python train.py --positions="learned" --init_std_qkv=0.0143 --learning_rate=0.0073
Each number is 128 + 32 x the weight over the matrix's rms, rounded and kept within 0 to 255. Layers, rows and columns count from 0.

# layer 5 MLP down (transposed), 256x64, rms 0.0939, rows 53-105, columns 0-63
[[157 176 103 156 112 117 123  99 165 141 147 111 139  86 107 172 143 160  88 124 142  99 115 109 118 115 148 162 111 141 144 170 109 124 101 120 161  82 164 129 134 125 155 122 138  90 148 131  89 147 176 137 167  93  85 108 137 113 142 169 102 150 122  45]
 [145  80 141 103 101 171 160  97 106 126  91 140 123 109 120 147 129 122 124 116 141 152 138 133 121 108 124 155 154 134 134  93 126 164  79 112 114 140 143 114 115 109 146 124 105 136 159 119 115 105 156 117 123 132 128 115 150 142 127 151 139 177 114 164]
 [ 87 156 129 182  96 151 133 118 165  86 137 146 159  63 123 162 140 132 122  31 111 114 191  98 140 118 169 127  74 117 128 105 144 178 106  75  72 152 140 170 166  64 166  33 170 132  74 116 135 138 145 131 152 140 180 184 180 153 160  96 101 155  61 104]
 [111 120 198  63 132 149 155  90 196 129 135 113 210 154 167 154 149 169 127  92  99  89  79 144 141  89 143 106 129 127 129 139  89 216 120 164 103 143  78  71 134  96 126 112 169 125 104  88 139 108 101 134 155 144 126 207 135 123 154 113 139  93  91  80]
 [152 129 131  85 139 129 122 147 121 135 161 104 100 120  72 173 158 122 136 143  99 180 137 117 122 111 138 110 167 117 125 120 143 124  87 158 144 175 129 122 136 105 149 130 134  98 121 112 143 119 103 183 139  90 140 106 143 111 128 120 113 109 105 123]
 [133 121 190 116 207 153 176 171 125 147 158 110  88 120 137 166  94 134 138 157 165 115 107  76  74  89 186  99 136 161 170 139 154 153  81 141 110 151 145  85  54 158 156 139 230 101 103 137 162 132 118 111  87  85 124 116  66 104 100 114 109  69 146 149]
 [161  82 112 128  66 106  85 100 180  97 138 136 115  90 158 151 166 118  93 128 165 150 180 140 174  68 152 139 184 143 104 142 104 121 117 176  86 141 155 130  95 108 113 134 127 131  78 164 132 123 143 146 141 117 112 168 121  79 147  87 124 100 156 167]
 [137 188 158 153 142  84 148 174 145  84 204 190 165 149 104  74 167 101  87 124  59 122 155 135 144 124 140  69 105 146 107 103 116 143 135 115 116 159 104 127 134 161 131 136 122 146 142 140 104  85  61 161 144 152 128 115 114 123 125 138 132 112  97  96]
 [ 47 175  69 140 114 154  80  94 151 120 122 163 100 177 116 144  41 117 130 137 138 133  82  73 138 180 122 113 111 146  67 153 164 136 184 146  64 136 134 162 140 105 123 101 183 181 137 100 146 149  80 151 135 197 158  68 145 140 116 135 152 184  82 120]
 [146 173 122 175 175  97 139 167 148  59 111 129 131 116 151 120 148  72 123  96 139 150 107  83 166 141 137 190 130  94 122 101  82 119 151 130 169 126 199 227 106 152 120  98 100 132 170 115 170 118  96  99 139  95 138  67 120 123  74 105  68 146 135 112]
 [ 84 102 119 142  86  73 148 172 157 125  80 143 117 101 153 104 157 110 114 139 176 101 113  29 193  99 148 199  98 146 186 148 127 160 145 177 125 124 108  92  62  89 156 112  98 140 198 139 133 144 161  86 153 123  92 112 142 126 112 108 129 169 162 116]
 [151 114 145 198 167 104 186 157  96 129 128 105 173  69 173 191 129 162 104 156 205 206 148 105 146 143 114 103 139 146 199 116  39 142  94 110 184  63  85  78 136 102 151 153  85 125 124 110  68 141 133   6 159 153 153 163 114 132 147  28 114  82 115  87]
 [ 86 114 136 204 163 110 126 151 124 158 146 192 135 104  97 194 103 110 171  69 175 136 160  36 115 161 122 124 114 116 119 141  67 136 163 148 124  84 160 141 133 110  43 121 121  88 111 165 160 115 215 149  98 149 108  95  83  80 139 136 130 210  70 153]
 [122  99 150 112 157 147 178  98 150 132 121 150  91 151 132 130 135 154 145 130 137  65 144 126 137 118 144 138 154 101 104 126 132  89 136  72 109 123 151 156 144 147  82 114  79 168  88  71 106 143  51 132 127 115 145 170 131 165 189 123 158  61 148 157]
 [ 88 188 122 174  93 189 129 126 140 109 128  88 117 137 147 204 119 123  88 103 126  77  86  85 137 133  85 115 141 111 135 126 107 106 108 130 101 138 143 151 145 107 180 125 139 121 160 127 147 110 207 159 138 138  81 105 119 107 199  77 134 131 151 121]
 [169 160 194 122 132 198  92 107 110 105 146 161 108 214 156 138 166 147 125 139 122 222 158  82 172 193  90 131 108  49 126  54 115 108 101 195  33 159 127  67 122  94 161  94 201 105 157  59 168  88 114 128 136  88  69 139 137 134 170  66 118 155  91  80]
 [143 167 115  87 144 108  65 107   0 140 190  94 133  12 162 135 130  62 142 145 126 161 144  64 100 147 202 197 135 164 100 117 109  84 152  75 125 170 151 143 230  82 156  87 164 144 106 123 107 169 122 164 110  76 192 116 138 132 130 141 150 128 176 127]
 [133  86 131 128 160 109  94 110 118 142 169 127 109 142 114 160 137 145 137  97 136 115 142 124 112 139 143 132 143 147 113 147 104 147 145 143 113 110 128 110 151 106 117 126  83 111 103  92 137 154 117 130 154 118 152 136 109 150 133 153 121 144  98 134]
 [ 91 148 125 154 128 133  43 110 147 143  99  89  85  96 103 170 156 113 157 113  73 128 122  99 194 111 132 145  78  74 134 107  72 140  79 180 120 132 124 176 106  90 176 129  97 136 144 141 155  63 162 142 137  82 126 106 163 147 155 120 180 191 192 204]
 [121 164 191  90 106 159 210 144 174 117 109 110 136  78 135 152 133 137 117 137  89 145 105  90 123 134  90 133 105 117 127 122 147 143 108 112 137 104 102 157 137 103 130 175 204 118 129 113 124  88 106 121 119 124 151 158 158  74 107 114 156 106 114 143]
 [103 114 115  68 127 139 116 169  77 112 136 114 154 147 138 121 144 135  89 126 107 116  91 173 100 181 148 128 130 128 102 137 176 156 155 111 158 197 114 159 160 110 120 107 123 127 116 102 162 140 172 140 135  83 110  83 127 118 157 123 142  90 131 125]
 [ 79 123 192 206 129  74 129 199  83  86  77 119 141 164 158  87 103  78 155 126 183 185 185 126 138  59 169 120 160  98  97 132 137 111 116 142 136 159  65 143 120 121 135 149  91  67 120 147 131 146 136  91 132 127 135  78 187  86 202 129 159 106 125 101]
 [115  76 146 116 132 126 124 145 141 139 121 110 140 126 134 153 130 178 153 149  88 161 183 138  77 137 113 136 147 117 113  82 106 183 148  90 151 131 136 176 158 187  92 128 109  88 138 112  70  98 130 153 154 115 138  74 157 118 117 180 124 139  85  54]
 [158 193 115 160 122 177  51 131 129 134  66 145 129 125  52 171 107 124  93  66 169 180 109 108 135 176 158 110 138 161  64 114  94 166 167 123 141 114 182 113 159 125  69 158 136 114  96  64  94 135 177 162 106  97  96 142  80 154 145 174  97 173 121 157]
 [ 81 145 118 133 131 103  85 175 157 149 137  96  87 122 137 185 142 112 152 150 107 180 148 133 116 167 201  39 141 113 146 109 165 155 157 147  80 121 102 126 106 107 132 122 102 114 171 116 138 124  80  81  85 132 125  96 172 182  87  86 139 108 176 186]
 [129 128 165 136 158 143 148 162 103 126 143 116 106 139 133 105  97 128 156  95 131 126 118 136 151 112 126 148 137 100 132 120 115 109 142 129 145 130 150 116 133 118 114 134 113 110 131  99 123 120 122 154 133 141 111 121 169 141 124 126 136 104 112 131]
 [132 154 113  85 133 113 147 114 100  51 115 103  62 133 123 117 155 110  84 129 139 162  99 144 120 112 152 105 134 139 123 155 133 110 185 136 163 148 202 193 129 120 186 104  95 128 154 134 117 144 140 147 161  65 147  55  99 145 126 173  36 175 195  90]
 [166 178 126 143 150 109 135 185 131 114 111 152 169 127 153 137  78 103 137  89 112 151 148  87  86 147 125  72 172  90 141 133 152 131  60 127 148 139 149 103  80  91  71 117 152 136 118 157 154 157 108 157 138 129 144 122 112  94 114 139 154 133 141 108]
 [114 162 126 157 127 175 129 144 118 147 105 109 116 161 144 135  98 138 161 107 102  97 111  95 153 123 116  85 131 107  86 142 132 131 119 107 125 157 103 144 119  86 113  82 172 153 128 133 129 114 132 175 150 103 155 132 151 194 127 156 134 130 102 104]
 [ 82 135 174 126  94  62 150 119 143 114 133 135 106 104 123 134  78  94  41  91 142 100  59 144 149  52 128 162  94 163 134 161 205 172 130 187 121 170 152 124 116 133 141  61 160 234 146 223  70 148 167  85 130 165  44 168 123  85 140 151 124 148 121 131]
 [109 128  48 132 158  68 155  69 145 189 132 186 104 100 157 164 135 164 140  89 110 142 138 105 186 215 168 104  69 150 127  90  21  62 219  78 114  58 147 135 107 168 166 190 119  73  73 124 132 148 226 116 167  79 131  84 100 144 140 126 130  76 120 219]
 [137 159 132 172 127 121 159 128 138  89 131 141 126  93 144 116  87 118 155  76 159 132 121 131 122 122  96 132 100  92  92  94 139 173 147  96 128 115 131 148 131 101 165 145 143 101 158 106 114 139  97 178  66 112 175 140 119 208 106 124 142 152 134 130]
 [146 123  59 189 143 155  51 104  81 143 138 152  40 116 184  66 135 119 125 167 138 174 192  91 191 167 133 152 108 132  71 152  70 101 148 116 164 130 139 199 123 118 120 134  69 102 157 106 174 135  96 171 170  97  52  57 231 152  94 183 112 130 141  71]
 [152 181 102 156 170 104 120 115 135 115 102  99 158 116 130 147 139 180  69 114 134 193 157  91 135 167  94 148 108 148  75  86 119 134 197  86 182 153 103 137 191 112 151 155  99 112 114 147 127 145  64  79 172  83 180 103  42 145 128 159  25  93 148 155]
 [164 112  99 152  82 116 171 131 130 123 129  93 108  74 132  73 155 103 119  87 131 157 105 133 105  76 124 140 169 150 141  91 140 113 190 136 120 131  92 158  79 147 137 165 141 108 140  83 197 169 144 196  87 137 149 125 123 115  99 124 108 175 129 134]
 [114 116 123 121 130 121 118 180 151 145 151 159 111 137 121 146  92 122 126 205 105 160  61 179 158 112  81 145 108 158 151 164 133  97 112 105  96  75 103 128 145 136 168 172 217 145 123  80 149  76 124 122 111 109 122 106 115 145 155  91  90 154  96 130]
 [102 173 139 132  82 104 150 169  93 183 206 162 150  68 134 176 117  76  74 163  71  91 125 148 126  78 112 172 111 135 143 126 113 126 120 150 116 108  90 179 108 144 157 110 169  82 138 150 110 131 167 159 148 103  81  86 105 161 101 119 157 192 112 112]
 [ 92 137 200  92 154 178 114 132 162 109 126 128 147  78 110  94 114 115 119 118  61 130 166 131 131 101 116 152 166  95 147 117 155 155 106 126 103 126 153 180  88 110 194  95  83 104 132 177 125  86  95 145 157 139 135 160 109 177 114 100 165 178  42 135]
 [ 99 167 140 173  63 133 142 106 108 100 120 128 105 148 146  85 138  71 131  91 147 124 143 181 120  77 149 176  77 199 175 120 145 137  91 146 148 144 126 186 115 134 115 185 119 196 138 155 144  91 132  70 148 140 145 116 146  84  98  71 166  89 112  69]
 [174 126 106 134  96 124 157 146 124 147 145 144 151 100 137  88 115 135 121  96 131 184 145 113 125  76 100 135 168 190 138 127 126 101 166 159  78 117 161  97 145 147 190 139 110 120 105 113 129 121 112 139 152 128 110 133 119 150 132 137  79 105 117  53]
 [177 199 106 101 137  97 111 142 115 156 148 129 130  83 129  60 138 171 124 161 161 190 175  72  72 104 137 166 126 173 147  99 123 107 139 120 121  45 142 142 121 111 108 177 102 174 126 153 106 169 108 171 112 127  81 110  67 203  98 140  82 154 146  91]
 [131 140  86 129 164 161 131 150 139 137 103 107 152 135 129 108 145 206  63  72 255 124 121 129 102 109 134  89 198 182  67 155 189 135 153 170 126 121 100 143  60  37  59  90  58 108 168 139 122 141 176 128 146  90 132 119 131 129 102 160 166 140  80 110]
 [125  43 174 124 153 162 155 121 123 149 149 157 160 122 150 117 156 118  93  96 128  99 153 154 105  86 109 116 124 133 124 134 108 127  88  85 127 134 111 147 120 177  97 120 121 122 138 133  83 171 108 168  86 123 130 160 120 129 121 171 136 143 150 101]
 [149 135 137 140 145 102 177 109 135 114 130 107 103 109  70 158 165  97 117 139 111 111 162 129 117 100 135 148  39 107 177 113 135 133 165 172 157 182 136 191  94 100 168 116 167 143 119 134 144 169  99 115 100  40  87 142 142  56 172 117  67 115 152 159]
 [ 92  93 107 110  83  77  99 222 216 143 165 128 153 106 110 167 110  77 180 109 165 111 163 120 122 124 136 165 151 183  93 133  79 165 137 119 223 134 115 157 148 167 132 140  90 147  97 154 141  91  76  70 151  76 142 115 107 121  76 101  96 124  86 218]
 [119 127 139 127 180  81 162 108 139 129 129  99 197 135 152 109 157 131  77 120 126 166  88 108 107 148 114  82  99 192  67 109 100 174 146 123 182 133 120 139 129 132 123 108 145 103 105 117 116 182  87 143 141 146 125 151 170 138 118 106 124 119 126  90]
 [118 125  91 132  72  99 134 156 138 104 130 140 135 143 152  95 146 156 119 103 142 105 118 141 107 133 148 118 138 113 122 153 140 131 142  66 137 162 121 126 112 120 131 121  76 156 125  88 170 143 135 161 144 157 140 153 117 134 133 128 130 133 142  82]
 [ 73 157 139 146  76 101 134 143 170 143 120  57 147 105 148 147 136 135  75 150  53 113 174 124 108 128 107 130 100 113 152  90 135 165 169  98  58  99 152 100 148 133 135 138 232 172 150 110 142 126 136 167 151 149 168 105 109 100 180 105 118 121 143 115]
 [192 155  97 136 179 147 105 154 168 119 121 133 119  83  82 203 123  85  53 123 130 142 138  72 115  93 148 119 170 172 136 181 103 143 133  85 140 121 201 144 135 121 126 141  93 119 101 138 137 150 108 130 135  92 128 137 137 128 107  78 152 111 127 104]
 [186  93 114 160 173 167 185 162 138 155  76 117 145 155 128  99  93 120  81 181 138 158 130  79  99 154 113 166 150 149 172 126  72  83 128 112 120 115 165 112 142  79  79 152 196 120  85 177  91 124 119 114 134 125  60 106 108 159  66 169  75  99 166 152]
 [134 112 167 159  91 153 164 137 150 174 144  78 151 153 147 112 131  96  98  83 112  95 112 110  72 118 133 125 144 139 159 103 117 128 156 132 117 138 172 162  79  94 175 143 150 140  99 159 154 131 117 134 101  80 154 108 109 150 145 144  83  77 145 144]
 [138 102 131 135 125 142 133 140 104 136 131 126 116 126  89  99 141 110 135 142 135 121 131 144 113 123  64 122 133 113 100 119  92 147 144 140 106 157 148 130 109 134 127 135 122 103  93 139 155 136 101 134 135 128 135 143 140 170 130 124 158 157 138 150]
 [147 106 128 148 102 106 157 120 142 117 143 120 116 116 110 152 150 141  79 136 124  74 137 100 121 124 139 122 122 113  97 113 128 173  98 138 127 118 105 128  95 122 146 183 125 153 141 127 135 143 158 130 106 128 147 129 141 116 147 140 155 127 114 161]]
# layer 5 MLP up, 256x64, rms 0.214, rows 54-105, columns 0-63
[[139  96 124 147 107 146 129 163 139  71 119 132 114 126 197 187 129 140 141 104 133 166 145 164 121 101 132 148 129  67  90 167 139 122 150 123  71 145 144  98 116 143 144  78 124  56 137  83  77 163 155 152 138 199 114 119 107 100 162 132  98 135 106 110]
 [172 172  41 108 135 143  77 180  80  96 152  99 140  85 168 131 130 113 158 135 148 142 126 113 178 183  98  75  99 116  73 103  71 151 154 143 190 172 156  99 106 153 175  83 166 110 134 147  91 103 193 123 114 133 160 119 128 113  47 174 139 145 173 104]
 [175 122 126  82 147 107 123  62 122 138 118  96 127 109 168 140 160  69 118 153 116 153 141 169 110 160 176 195 130  97 161 101 106 137  91 129 112 136 125 137 147 122  94 135 126 188 140 131 138 139 139 123 172 146  88 130 153 102 117  99 164  99  81 136]
 [141 122 128 111 123 146 109 154 185 115 148 107 137 116  93 175 147  79 129 114 185 196 152 115 142 128 157  70 136 100 100 175 153 128 135  98 126  99 120  58 122 121 185 111 121  52 128 144 122  84 146 177  97 165 117 127 134  97 201 141 166 119  72 108]
 [176 145 163 119 132 149 155  41 141 118  74  94 188 137 124 160 223  83  51 100  91  97 154 136  89 172  90  97 138 119 129 159 163 118 130 148 143 137 163  90 127 103  82 115  94 136 198 101 148 127 160 103 177 147 197  78  92 136 108 147 156 122 141 112]
 [113 227 144 144 183 131 132 109  70 139 141 149  97 156 102 140 132 137 151 204  96 103  94 121  66 142  71 163 112 159  99  98  88 145 151 140 168 106 121 154 115  74 147 135 172 132  81  86 162 153  79 145 104  96 117  90 127 133 132 173  75 184 156 132]
 [123 172 134 109 152 114 151 122  92 176 127  97  88 149 184 183  90 141 109 174 129 187 163  91 134 104  94 143 111 129  89 123 153  83 131  95 104 167 138  99  98 111  60 103 128 153 120 171 100 121  90 123 120 159 101 201 114 147 130 168 127  96 140 129]
 [156  95  99  76 144  85 114 160 115 151 155 155 164 122 156 132 130  84 102 117 147  81 122 149 107 154 184 129  88 166 179 116 113 156 141 127 230 139  94 106 168 135 136 124  93 119  91 129 121 174 175  88 148 103 134 121 122 120 150 140 123 102  81 111]
 [ 58 190 124 140 125 146 173 169 141  70 118 121  94 180 162  77  90 108 128 106 131 145 139  96 150 150 141  79  98 151 139 116 107 175 142  80 142 199 161 146  75 154 136  69  84  96 110 124 143  97 154 183 138 136 132 126 167 134 107 131 128 116 134 136]
 [137 192 146 140 108 161 158 125  78  90 126 166 121 127 176 167 146 129 132  88 112 133 144  98 118 127 123 101 101 150 130 177 128 128  65  81  65 126 117 143  97 140 115 140 121 111 107  92  87 109 139 140 130 216 104 170 123 148 118  74 124 116 150 147]
 [142 162  82 135 116 165 151 112  75  73 137 115 136 122 174 100 108 154 114 103 174 169  79 138  63 175 138  82 122 148 119 130 137 158 126 142 153 161  95 172 111  92 113  95 128 117 128 127 125 162 162 115 111 125  84 180 164 115 145 144  83  70 145 173]
 [108 160 161 163 120 147  13 148 112 157 132 140 111 149 144 169 107  85 115  65 183 129 136 169 134 131  76 180 123 134 113 149 133 129 118 176 164 109 113  36 103 128 120 119  65 124 109 157 120 132 158 138 146 141 125  98 120  93 142 141 195 136 116 113]
 [117  74 121 137 110 130 104 143  59  86 175  94  92 101 135 172  69 110 173 168 138 102 199 156 168 140  97 165 135  84 112  49 182 121 191  83 103 138 128 139 160 168 195  36 121 121 101  91  91 101 177 135 131 142 112 137 148 144 129 131 159 155 121 142]
 [144  90 124  59 130 148 146  70 176 116 106 192 112 127 174 107 179  97 102 118 108 151 124 133 142 169 106  96 119  86 105  97 113 175 137 127 100 161  92 130 120 154 132 108 141 143 167  99 183 134 117 137 100 173 117 175 111 129 120 108 166 148  93 116]
 [121  98 102 126 134  70 107 112  89  84 126 114 141 156 131 163  87 134 132 143 203 172  90 189 133  97 102 118 134 165  98 163  56 182 148 146 230 107 119 183 179 117  98  94 113 184 117 125  88  92 166 117  50  72  54 153 147 158 102 179 124 162 136 175]
 [194  67 148 106 165  95 178 144  86  54 120 164 208 143  89 141 172 140  73 122  47 108 118 157  64 174  98 122 126 154  92 139 154 178  79 149  96 120 131 161  91 138  99 133  70 165 149 136 120 142 104  97 122 100 147 129 136 170 191  81 133  84 103 221]
 [117 109 106  88 104 102 165  97 145 111 128 138 144  95 179 169 121 127 131 128 128 123 158 114 147  61 141 174 133 115 146 154 145 120 138 137 140 108 130 108 107  92 113 142  81 137 146 139  61 179 141 108 144 121 155 163 122 154 125 164 147 131  55 147]
 [187 130 103 118 115  73  65 136 141  67 126 119 105  91 136 170 110 134 190 117 142 147  79  92 148 133 124 107  99 111 101  99  58 171 134 147 184 213 148 130 106 111 206 150 148 100 141 116  79 136 154 166  96 109 148 141 183  95 110 126 120 118 164 163]
 [112 212 158 159  91 123 161  71  86 155 108 176 139 151 125 114 142 133  90 152 100  84 149 149 138 160 157  74 115 121 115 141 105 169 103 141 144  71 137 138 122  73 100  86 116 120 139 104 125 131 100 156  92 126 139 128 129 168 130 176 105 149 138 155]
 [115 129 117 131 192 181 180 151 164  80  49  82 139 159 146  99 161 140 167 128 132  67 168 103 141 166 107  91 175 141 153  88 139  93 103 134 131 116 110  68 162  69  75 124 115 158 149 106 142 188 164 165  74 135 111  95 147 122 172 112 157 147 101 150]
 [130 159 137 135 124 132 225 120 143 152 113 148 117 122 170 174  72 156 116 132 104 155 122 140 125 133 139  96 120 175  99 151 115  82  69  96 144  47 122 182 131 111  96 112  99 156  40 141 163 193 132  73  97 137 119 171 176 115 130  97 135 117 112 141]
 [ 69 161 116 145  62 125 128 142 137   0 114 160 180 139 128 103 122 121 146 173 145  77 183 156 136 102 113 164 121  68 167  74 158 100 135 102 119 114 173 130 220  78 167 109  97 145 127 129 127 155 134 119 138 167  83 102 139 112 109 146 186 102  95 153]
 [166 181 149 119 115  95  64 167  93 125 134 124  67 155  62 173 152 117 123 124 168 144 132 141 150 120 165  80 121  85 124 125 153 132 146 138 157 144  94  46  94 180 157  69 102  84 181 140 142 133 160 136  59 146 117 166 124 126 150 138 107 156  84 107]
 [ 81 114  91  70 145 126 144  89  77 131 140 131 140 122 129 131  92 182 211 112 105 118 127 142 122  80  74 143 132 114  95 134 178 144 101 168 135 104 109 169 131 148 139 102  89 125  75 116 148 198 158 153  91 146 131 115 161 126 133 133 230 156 138 118]
 [122 154 127 160 101 128  86 132 133 114 144 146 102 126 126 138 146 134 102 131 118  82 156 122 147 115 111 160 106 179 152  95  95 135 122 142 121  75 125 175 143 147  78 138 136 133 137 106 127 152 178 161 117 147 136 101  71 164  81 139 147 163 118 121]
 [160 158 153 114 163 121 125  87 157  88  99 147  81 176 104  98 128 110  89 121 180 184 108 125 122 127  88 102 136 140 100 119 120 127 179 159 165 117 171 139 172 145 133 100 126  86 111 100 141 109 129 162 138 111 139 119  63 142  88 182 119 172 117  92]
 [ 57 170 226 109 115 119 123  97 112 103 166  99 133  93 190 144 135 150 152 151 141 136 102 196 167 131 150 116 102 117 123 151  73 151  82 152 161 116 118 176 121 174 178  93 115  95  90  82 132 118 106 132  96 106  40 130  68 173 145 121  94 139 136 213]
 [123 141 148 155 138 114 101 111 125 129 198 154 174 140  77  82 183  98  99 114 139 147 138 132 138 160 124 136 106 121 120 133 134 134  87 137 142 114 156 123 182 117 157 118  85 139 145 129  89  76 150 125 134 153 124 133 134  75 140 132  95  74 119 151]
 [ 62 127 109 130 112 117 161 138 122 136 112 177 181 141 162 142 127 123 133  96 106 141 116 118 152 105  40 109 131 157 144 133 162 164  96 100 166 113  70  81 134  69 163 101  32 140 135 169 101 115 141 138 115 200 148 126 140 205 140 104 131 124 149 129]
 [129 134 134  78  86  69 241 103  89  85  61 212 139  82 124  24 250 167  89  73 113  85 160  92 169 150  99  91 169 139 157 108  74 122 174  97 176 173 119 161  49 136 187 155 119  81 104 166 150 225 214 164 111 139 120 143  79  64 137 198 113  69 122 198]
 [155 106 168 146 181  96  85 167 118 119 112 149 138 157 104 153 152 150 113 125  98 148 125 146 116  67 150 135 122  92 157 126 103 138  93 102 133 140 125 156 145  93  92 142 120 127 151 129  70 164 139 132 141 128 132 138  83 115 146 115 115 159 154 107]
 [225 107 135 118 150 119  92 121 102  60 138 166 142 157 116 155 144 147 137 124  82 178  93 114 120 189 134  71 128 136  98 136 161 119 140 136 103 141 146 138 138 118  99 124  58 114 107 119 130 102 122 145 160  97 120 127 159 148 173 169 108  87 127 104]
 [127 193 115 157 137  82  78 149 140 132  90 155 162 175 131 154 152 157 120 139 149 174 172 123 109 131 147 138 129 139 105 116  83 109  96 114  74 104 100 100 153  77  94 112 123 174 164 116 136  89  94  99  83 136 112 135 131 195 159 179 121 143 112 105]
 [141 117 127 113 123 152 129 142 148 144 107  67 126 101 169 135 178 104  58 157 134 120 147 177 110 140 170 136  91 103 146 115  89 105 141  97 122 116 107 129  78 112 129 119  88 203 169  59 188  82 127 148 149 159 178 134 124 134  85  98 138 186 194 141]
 [149 173 111 106 127  39 127  94 130 112  73 112 198 164 100 107 106 159 187 112 120  85 146 148 116 110  75 159  99  93 114 150 195 159  96 180  83  70 131 113 128  86 167  58 124 143 139 152 135 162 152 149 146 145 120 134 172 136 126 126 151 143 102 124]
 [ 98 148  88 131 112  79 100 170  73 110 147  63 110 118 205 144 176 138 139 149 115 138 120 124 144 120 109 170 111  68 132  86  74 150 103 177 133 209 177 147 166 141 129 143  95 153  93 131  60 135 122  84 141 156  99 143 117 115 115 186 115 152 154 142]
 [110  77 140  89 157  89  53 119 120  94 182 148 191 124 124 132 169 132 173 136 160 143 149 111 140 127 129 158 179 116 133  84 165 146  74 111 133  74 169  80 158  96 199 113  84 129  91 159 190  83 170  88 177 130 126  46 136  94 190 162 181  74  86  93]
 [162  43 162 132 186 184 104 157 160 154 132  88 126 122 131 120 132  95 134 190 156 141 124 150 109 165  94 108  88 111 170  86 118 166 129 222 148  95  96  98 118 143 110 141 173 112  75 169 162 138 164 116 102  61 133 136 122  99 107 135  88  54 117 150]
 [185  83 117 128 124 149 154  71 146  95 109  96 121  88 107 150 158 135  96 184 173 108 128 115 121  60 114 180  79 127 102 153 143 100 131 147 134 130 115 169 129 143 130 125  85  93 153  92 178 147 136 155 160 150 137 155 148 136 125 122 125 103  86 156]
 [151 106 189 108 155 119 124 140 105  87 136 105 112 131 126 106 176 103 168 104 121 141 105 158 136 148  92 120 105 114  73 119 116 128 102 132 121 227 135 177  78 185 166 126  73  50 100 125 143 112  92 131 116 154 132 149  85 131 172 147 133 101 142 162]
 [115 128 145 116 125 154 113 118  78 116 155 111  98 120 192 156 121 191 159 144  93 132  93 148 124 119  63 124 155 129  98 161 106 175 121 167 141 127 160 194 109 111 109 130 136 150  96  53 149 194 137 117 110  98 137 142 166 127 124 109 119 156 115  55]
 [166 132  98  76  44 161 114 163 132  93 171 129  91 126 157 169 119 127 155 166  98 111 153 140 181 139 110 162 144 121 157 120 108 167 140 119 159 128 136 114  77 162 109 116  66  81 121  77 151 177 154 151 100 196  99 102 103 162 154  96 155 112 116 139]
 [187 206 120 159 149 171 167  98 126  81 157 102 142 134 155 201 128 189 100 112 116 105 115  96 131 178  96  70  99 125 123 103 133  92 121 116  68  99 127  79 136 119  85 105 164 162 145  96 126 150 163 119 182 232 140 105 110  80 121 115 157 107 110  76]
 [143  82 140  92  90  72 125 179 106 122 136 132 115 142 163 126 148  80 114  79 153 214 136 191 148  99 109 146 194 145 107  94 136  88 137  52 160 134 104 141 102 114  82 129  70  70 118 172 126 164 172 151 147 139 193 148 114 144  73 134 130 115 117 198]
 [116 152 157 159 174 125  99  93 142 184 121 132 125 126 107 171 155 103 107 184 160 119 179 133 108 117 147 112 115 154 119 173  99 105 140 148 147 111 148 117 116  90 133 141 116  84  74 111 142 103 108  91 116 106 155 123  61 141 124 164  98 142 162 149]
 [152 164 197 122 141 154  59 151  55 132 177 107  59  97 137 128 124 167 154 163 143 115 168 126 119 149 132  96 110 135 115  99 157 172 114 130  75 140 151 124  77 159 157 125 158 151 104  62 181 147 168 102 108 100 131 152 122 116 109 106 128  70 162  91]
 [146 184 145 141 144 131 107 136  73 131 116  89 130 144  75 193 109 158 170 124 111 197 132 122 154  89 170 106  74 172  92 115 143 129  97 137  84 132  96 159 118 152 103 126 143  65  97 157  80 123 138 197 183 132 106 193 104  97 139  86 111 120  64 205]
 [167 176 182 131 106  61  72 205  98 126 196 115 104 128 149 171 153 114 168 134 153 107 102 100 142 121 158 116  60  94 117 134  94  92 122 188 123 197 122 170 113 167 151  87 130  88 146 133 133 147 185 128  74 181  59 110  66 111 109 119 112 112 141 172]
 [141 173  78 103  89 155 197 109  89 111  48 131 105 174 136 195  98 154  83 169 164 182 130 121  67 114 125 106 116 131 115 141 165 140 121  86 143 177 113 139 145  84 120 128 146 139 195 123  98 103 158 113 139 118  59 142 107 186  78 126 115 145 119 144]
 [120 106 114 115 180 131 147 120 135 110 158 124  81 136 148 172 156  99 190 160 171 138 127 125 133  97 106 120 111 158 121  94 183 137 129 148 126 138 127  87 114 150 134 113 146  84 113 133  91  98 114 117 135 151  57 127 157 121 109 148 119 135 132 132]
 [124 129 147 133 109 163 146 124 137 150 134  98 117 159 184 118 226 134 113 150 139 158 116  85 129 145 103 111  91 128  83 163 115 113 113 134 141 144 110 124  81 145 148  87 119  98  99  99 201 141 146 150 136 146 112 130 179 110 140 138  89  91 134 135]
 [ 91 101 113  88 150 104 147 191 143 154 121 140 134 187 138 114 106 105 123 141 165 163 181 109 122 153  65 150 147 109 135 153 154 105 120  82 149  93 138  92 144 108 109 104  91 127 103 113 133 131 157 124 172  77 118 136 122 189 109 153 114  84 147 150]]